config = dict(
    n_layer=11,
    d_model=192,
    n_head=6,
    n_kv_head=6,
    head_dim=32,
    d_mlp=512,
    vocab_size=8192,
    activation='swiglu',
    norm='rmsnorm',
    norm_place='pre',
    norm_eps=1e-06,
    positions='rope',
    rope_base=10000.0,
    rope_fraction=1.0,
    qk_norm=False,
    attn_scale=0.177,
    bias='none',
    tie_embeddings=False,
    parallel_block=False,
    init='normal',
    init_std_qkv=0.0308,
    init_std_o=0.0,
    init_std_up=0.0308,
    init_std_down=0.0,
    optimizer='muon',
    lr=0.00727,
    lr_mult_o=2.0,
    lr_mult_down=3.0,
    beta1=0.95,
    lr_head=0.00785,
    grad_clip=1.0,
    warmup_steps=200,
    schedule='wsd',
    decay_fraction=1.0,
    decay_shape='linear',
    final_lr_fraction=0.0,
    batch_tokens=65536,
    seq_len=256,
    doc_mask=True,
    train_tokens=348900000,
    steps=5324,
    dataset='wikipedia_en',
)
Each number is 128 + 32 x the weight over its row's rms, rounded and kept within 0 to 255. Layers, rows and columns count from 0. Numbers have three digits each. The size before them is the row's rms in percent of the matrix's.

# up: layer 3 MLP up, 512x192, rms 0.0846, rows 334-364, columns 128-191
# down: layer 3 MLP down (transposed), 512x192, rms 0.0849, rows 334-364, columns 128-191
# gate: layer 3 MLP gate, 512x192, rms 0.085, rows 335-365, columns 128-191
up334 102:101127160130142142130150084096123096123152096153083160136124169159087205161084146146100159193097155104120160108192143130095120103172103128107114124159143090135168094110150179148054148082135179
down334 095:145128149102107147084124107167110085130121119050098115112125123103084103097102077084136135138154135124161138108138096036185158126133132144128159208092132151137092126140131117200154125168129132
gate335 105:146141116053173148124162127162146157136197192161090126153106129177175130133156082129123121095160095161104146129122157121109120116101117103115154138132123128135090143125111180143100099137076163
up335 104:101075178094116109090134161101133178152174121121145102137153089120154160173092107094086088130138138117112124178218196162105090088109115067191083169179177114158112189100075119181149126153139103
down335 102:104096080126087095094143098103170159147163103103078132135081140107081100163087107113141146103106078099105115145106163151143128128150117119148050163018070098104142156181194107122104115153087134
gate336 094:120066136168113132095118118133202080091125143137152152103124098125092106154139126148108163140112152127174147122144095118136178139157150095145105134144139105152073143098141115109153119166102142
up336 098:189140164140094155158189107116106104141159174124211108107093097133151142102126176088131155123100100124153082091119139113109193151102132138103137135098159167167183100103087111110130132156177049
down336 095:125123092191171122089102111170106116159103101147100179144096083088108104092125093145114142137115132100152097113157156161169132109130096155158102079144149110178113102070159128109091117117124130
gate337 103:173148129093142173134138175127112138165157107109142179084102158119130103150132093058186122152171186139099076154098160208074098132086158165145102169149148183153109179118123103140146153096127134
up337 112:128100133097126151122135076162131147106154127152151125124146137106122164138114193204145110112149099127141118168057137141126156128127127154111195182151133110133099093142068141162127136137172089
down337 106:162149068149107140114149127114134135166152126131054128165152102121123074093109178198119153109116139105137136135119136178176156126088119110173142179209186121166122123153092110084179099093149155
gate338 103:118128110131093114162168114163105170122160131143149146143116174170115093110195131139147176119107124098133088147118151133077142112129060153129092089148139124109156149217104144070188132163087115
up338 098:113184102106142117136107131195138113098169084142137108140156150181178139170116119117156119159180145123107170154163148168136104122118140159090226162161183148092095166154135113138136111116191077
down338 099:170169081099094103078107120171194146137112160146158104089106208120125154103148129185065091111162132103122124131114112162061153150132133161054113099187106147137177136133146179151113160094137122
gate339 102:130084135095116159104070106191156134125103100015145109166094149107134135100164175113121152123174144124140163165137101076135111123142134175061129098115176124086158103115111133175151115120125114
up339 103:105210095113154064119163200131112142150114154094136132142114168127118197166100149124129151171158118122132179111137074108118135110162117115111113188125095161091154120161124103103076147107172123
down339 099:089128143126144123077130136102104110192113090153141129198129109180134071151126145095086087149122100119103112186150129127141135181154210125139139122129135082179112120095148137146167121156117130
gate340 122:139111153148122129105155155133185150159104147182165134111133163100161137125097159144100184102066100134122179087173199146119156155112164137115082187177104102173139166144152152078125050095159116
up340 125:126093198122083119099082085170181075064114129096069125050159123110091100136146129143112152122108153137142127111141093133101110127092173138120164118161088148135154140164067153118125212187208143
down340 105:080171173078164132096170094103139136121138135147175143137078142111138090094109116083130192110161093131146082137208136095165101131081196118134180170148169096147088139158122143133164118097126107
gate341 112:132151081067133164114186137105165103153098111182146165105103130089111137114101155089173097041130146054066090138170060151139115093113131101084168141122138175141131173110182153106153141108117052
up341 097:121092135114061165109102108152120138181151136129079153180094068139147111131139053131085174121184161132139116123093097109092141168130063166103095156031135131123104112147117116129150156145108159
down341 106:137161095145130153147128170122067134118089103078108147085093140122088164121125137068187095139170104102182042080194100129127129091081215040150093113140136144148135152109118156143149142153143122
gate342 106:086173121107180156125180115139113121155150126154122121089114114116065123136150087132050165126078201140149103132129136129146148147147142143107182160040127115105136132172101123095113139103144173
up342 101:074102151131099144173106105081105178111116170103104125167205101213133121116103203105187154168138067110103121101120112163098133196145082083085128091134125137115107148172134122158142130148167111
down342 103:123141087135182140176144073014105095091121145192156118131158149115152092139157167138148146096153147103102116158076134160146100149118122173127181158091156121161103106147101095119127121137113200
gate343 105:112132113155117079102091114148169117144150161117133154094103166066148123081082135095132134197059096147168098118197187108118090157125084155170157146127123221168100160114074133139164129159132132
up343 108:114150198156155107098139089133180133137129133144128095118062166141136109136084105100089142135173126136134123131169102135109136197126063145124165125117060133191131150119051139161122049082094105
down343 101:107124163187123171226118123065137151185123071137189137042165127043139142106131096117140062147084144120157136149137075128089107136123107099151117120140167161122110156110130149143129158201108125
gate344 094:099142178161154153096114164134101117118156176086224091143153100146099151081106165204204075109189148139081142138136057185139119142174104123128179118138161156159082092102164139102128148147165121
up344 100:109137116171113123161132122149167181099135109125075171130163114066163149142112124116067101154135165090109143159187097119152156139138138149077062093058135157151138147082190096153152156178143147
down344 100:121112140122124096161165050204169079078117142075091131050106130170199143103144125121053104168182102093105144160131120141110067096165163144147131101137102134097151089126119152145122075119142084
gate345 097:142100040154167150137147152160129134154142150154145126091104180081130135112136169129164097164100127167161116080132084125166129107115131112122133116057144142096084148172141145135170089118138138
up345 104:117149160118178096117113164155128118155121127111141114131125150169168105125135103051148089146134090093109175146159112157100138148053160172099133157169110073105171126180119140155147046092166086
down345 096:124129169153113121135097107087128142148155130109128079075169103178168102103145132124098127092154199117119139145101150107109121154124084100063143160140066105114191105168136096124157118193145126
gate346 102:125120131121109181102186047095113089107108111129131144135173139137111162152146100136096124099154172124101101091186098162162137113114156082133149114124174107172154107089148167043163127187072101
up346 099:161167148093157141116129152126037133152119141121082159163155110078083210141147119167085132138088176145151094140121170152087133110181079133228120105140152105166148147139121179119143105161093138
down346 100:153118105085177135078117151160140084120113153090141138172094119117203119178136086108106145083176149107179152153096160131161072191185127129153144145096169147116142141097123139163114176081120166
gate347 106:115091123127131141188177098085174075109163132130133163052175108167180160131126112160057112133110086119121160132115161123177152181093204113122119118137125105139133152149141181135190166080121111
up347 103:103157104132110127146104163128160142155153151116086122084121175153085129171137093112127158120133112105133117169143167166095132121094138190126142164129115139154166167072067139114085119093176172
down347 103:146125081156134114110111153096187136174136169150118073127142068094191184078157099073076116142085112080140157142149129163131084103124062106101152093139147137141094168114113143090174131107080130
gate348 097:163172110107154112071197107109135147109143095068085080183117135119118128164106135186129106109134116092141123139154154075143130102069103153107130106192159103137115088139114132179147114128091101
up348 098:177100059185195092173101096096171115107107141172158153171132111146118094137101136168139102154196164119105082106163095157166199099169078060123105046111165118166161173138160168124145060092144138
down348 098:090143155144124105128114138095083103108160103164158123238167127131120052132155121134167146123104178128139089114128131141144116138157130058123166118148104168130140055151121115119178075142137137
gate349 101:099122086113149110182096136139136177149163129167139143050117097195099142129121111154095131166175096166117101141092201141130158094133165161128123103113131059110175139125106070111086133113165159
up349 099:100092086169156126082158159076140129166060128140112097158108162123153154152127202146112155174067062177174092092132130056153143119159108103138121123095141117129163084102154120123114125159169182
down349 102:120133174124120076131109166133110122061206127151153168087170143170037108150136110128086149120123137148165151167101161093117118113143151155155112140194120118146052091121151144133167107121173103
gate350 099:140115114116144146187129120189172194114138170153141135063098109117143088139102129140119109114133098142145180166091109145098117071103114140136186158082101109099143114095112125139097095132117135
up350 106:141113147142162122153143158104145157111139156106184082065180075110063189110146111100100104143115122095094160112113101115152099164131128126160098119113122168100166100143109089165048125203097108
down350 096:113117144101079168104116104104098144084126133108139150121105121124175129128126166132166161075121091138105116107158116138116125147082118109162163100185118060113119152075117133113217138156148101
gate351 102:146092148072124114078110166154137096127131138139190204104095084101158113004114075074127108134115165136113182091168142160130144128117103139107102126078160139110104128152170183159096083149157117
up351 098:106135231127102122163129122159076124170170159090134173155161136178129114145084098103112170128113162161158130129147154180099151129137171151124108201108183157125105094078161139116121075108153079
down351 102:093133108149102174126097098051141132144132098141209170139075081137122193124140120126184089115055176125141149132090091142130164159151117147089119147118141110152060140122110139158120185150140115
gate352 094:152137153108155100090176122122136141138100103139158115087079142147111114133115095201123124171131126088044112121174112144111198113112144132143221144170118139108123102169137130118118062139088131
up352 094:070154089106076170108128096103074151067070139139125159167115167084124109141126167054114117094149166158109137146178133131092143160086106111174140141125152151198111146105155115096144075171119140
down352 102:076063114110103091052215168159117099159122097127155103120138170159113149200140128145163120194124131136137065107168164134119173149126152084154162112139101162141053145161139130190102100176165153
gate353 094:107152106081072144099158088117147173114129123147177182175139111126148094144231132184187165154158131107105142158126126127146120106126173105125083140123140139069145138105182106083140130134161086
up353 089:072048149113103131162134152140128141138107171159173117101114119129116155134146137089078128094110108164149128142093106092139119174136129151102118174191053218174115116136120094129134130084117167
down353 101:120106119145144121146179165114103117134102107102112176090115104120196099147115161133150103094183110090092138114118126128168084129157082151128062146071074197124155120155142099099125127134138114
gate354 094:064109077103083098058163083141096118138077117088130133122158075121064109113112103151167123152145145105155106159129123099119160163150120137123091195086128098142188147139189109145159157159124150
up354 089:127090118136144095085142106103132153062115093142120147161162122136108161091126089169164143136137171149111099134074117109069139120066146108113199138113110169142108154114180149141089092148078098
down354 094:083077147181124135070158124156147136169135165168178116088153135134104096147083057175134146168092111103142141066121123091166153169161138104200145144077101065174079097142180056078076159077138103
gate355 106:111103137109128186137128080117101128129126102087095112127116149118084139164064120202119142110095141131178087087147141136170105119120134192135073097143153128131069136118083141129144088120093167
up355 098:122124138141139170102150060114163167100145129156192126176097186117147144157098136123132097165111136079202138182176103133182147110176132158154124119107101149077132128127105143150117076134148124
down355 101:141111181125187138083122128095140101138105180100111126147151174102152121143153093179117118122153180101119171124082106127161098137093110091111151120082123170131146219098196091092142107121101120
gate356 105:094139099112131122128115126143130031149115125156167067150127117099116121147104076150109124138123093126153105131060121157156164037160166143101117179033097132082158121192151113108160103120060100
up356 098:125102084081136134131178050153137133166133134080096136118157125073128140103091075179101156138095132138126081122136083112142161048128116130193142126131153133091166110132155174148078114121100146
down356 099:088149147116111131107118142117156181116170162117104117188080139158104102123049178121177145120148134066189155144127137090147157079108160158166071193115090096140181096101175114133183031140105162
gate357 099:144115099118232115137148104095162107160114180120074130132113084104133176069151104141111133130089123125129101102130105108108181152124161112133167165144140118167088098113148095187161146115170148
up357 100:154153180168144145130108137178136114050163153083160139042141131101176169092192160157100125134131165139138113151157158140125100133151083130148054100113076163153109172131139132057131121140118164
down357 099:151071178160094104105121112165132075133120118123157154134109165126123140119174148140085128094163154203065104114070125103077137121128083140122147168133086134149110106106128157141057087153111133
gate358 106:148096130125106111058113108081198140055107128118202081109160149107132100099159181089114077153127133097131138113124124099145125123147099115126121125109092119108121103123112064119149114079156169
up358 103:129134101129141096170116141094178104084159072158155139097132111133171098152127108122140117175147108162085178112087109135181150142171110118148132183102119108150057106113123127148162137092131170
down358 098:122118162084130165115136133147132113116149143111151118110141181133069171114161144111135144157141198132115174163155129151162142120101114175137092105073092101113058073080145146119077139135149110
gate359 100:120075150130163114110093182100181093065078142098122165178164108094128108150119145109092069144105159139103111123132126121072189206112125170148095119117144204085085147136149149096164189144110214
up359 099:115146137188165130088104140118109101195175175060110074077131126092065132127175149161088113143134118098127124130116182175105084121131137126141142134113153161104162181124128121104097177188123100
down359 096:130122104142148086082125085149119100124082181116089154183096143161095137100122168170146132123081108174153140161089173126165181135128110136132112097135093151161123109124100052105043116151092156
gate360 107:056139109184152140188126102136126117119176087134175175126109174174140127135136075130085122202077123103125124189129133089137131111104128144139085140118124096111121074148116108180165066065076124
up360 105:166112226108121194091151153084132147132148119135192126094176104142146147130118141147159122117121162068126092112143087135061064165172143123139069083082100146105122115106156100126125109142075127
down360 102:124090063113125134139181088125120132129134184183079077130123091124150056140129108140086081101163116157109119108147095135122092085069150057138093154114184069123193199149087123132143128184180110
gate361 098:138115145026092146094124136131130112089144157167120113171152151132152159163117123179164162219123168100102162136129139136078116099108101162092140100179165076121112176128149107134147099154150179
up361 096:117068151129097121126117153113080146162170170119156097129118105197149124150136113174159143122150125082133090125118094049120194092082104140141084125180157117132171127071140103096118062120129112
down361 098:074169155152133147107131105183158140107109159154137133057117113148152078043150116093151118141153217170158157136184155144103140155110105094150117085098098156123063121148128117110067133112136147
gate362 099:164129122137174111146081167107129070127121125115163196076137171086161194133091076172201107120091136151134084155128135128144149120137127144118115135129083122164096072131163155119145173132158102
up362 098:056158120109146157080152119118126147168092109105127089118113136097089133085098122116184137113157144115063146110076096145152179153116139104121108072122126151136184151110097143131019074167108087
down362 100:105180102158113143161085107116130127122131131089192148062102103129144147137041104112172141074099146116093165149191120132108149118154122166087110094080123144163085122160197088133146121249108155
gate363 116:140128085081129139101087126112081131139088144130120160026118126137090126156139130092168106106178170176125143091121073108110117101159070156174104108125144171120096134125162088174163168127127122
up363 108:170119085142129142103089123114131114147121134132158116012129157125111121118127153110145127135150131109137113079174111185181162123083112079143155124168122108119107137116102092164089116114168112
down363 117:153197106163107181135154156113130117146138106113139128061094157166115074160181123117129128115162093086173151098125108065172133180093132119165150135120090148076197169086115156158173167102125121
gate364 090:195163129121125164126159158148173157111086116088149112146127181135091121140188163109111161140171162104139163113133141070116130121144112089070060155154108127118083059146131154133130148095145153
up364 095:147041145068114128106095139153043103122091102105160115131065157129187110090168156092113119140122135147116145170154112113189143147145124090100109058098204153130097105143112172177196140103134108
down364 090:101120195153197134117133092154154119181117111132167143180123099097128180109134130107143158137127163074123139164128143189142125106102129121124116086091144128172161147148122212160064128153116110
gate365 100:116126183175095111095149093111153111195095141119159184085108137170144134142086131069167127088177123150175174099075122106220193115146193068128063190150187104162135123143119152092104131123123130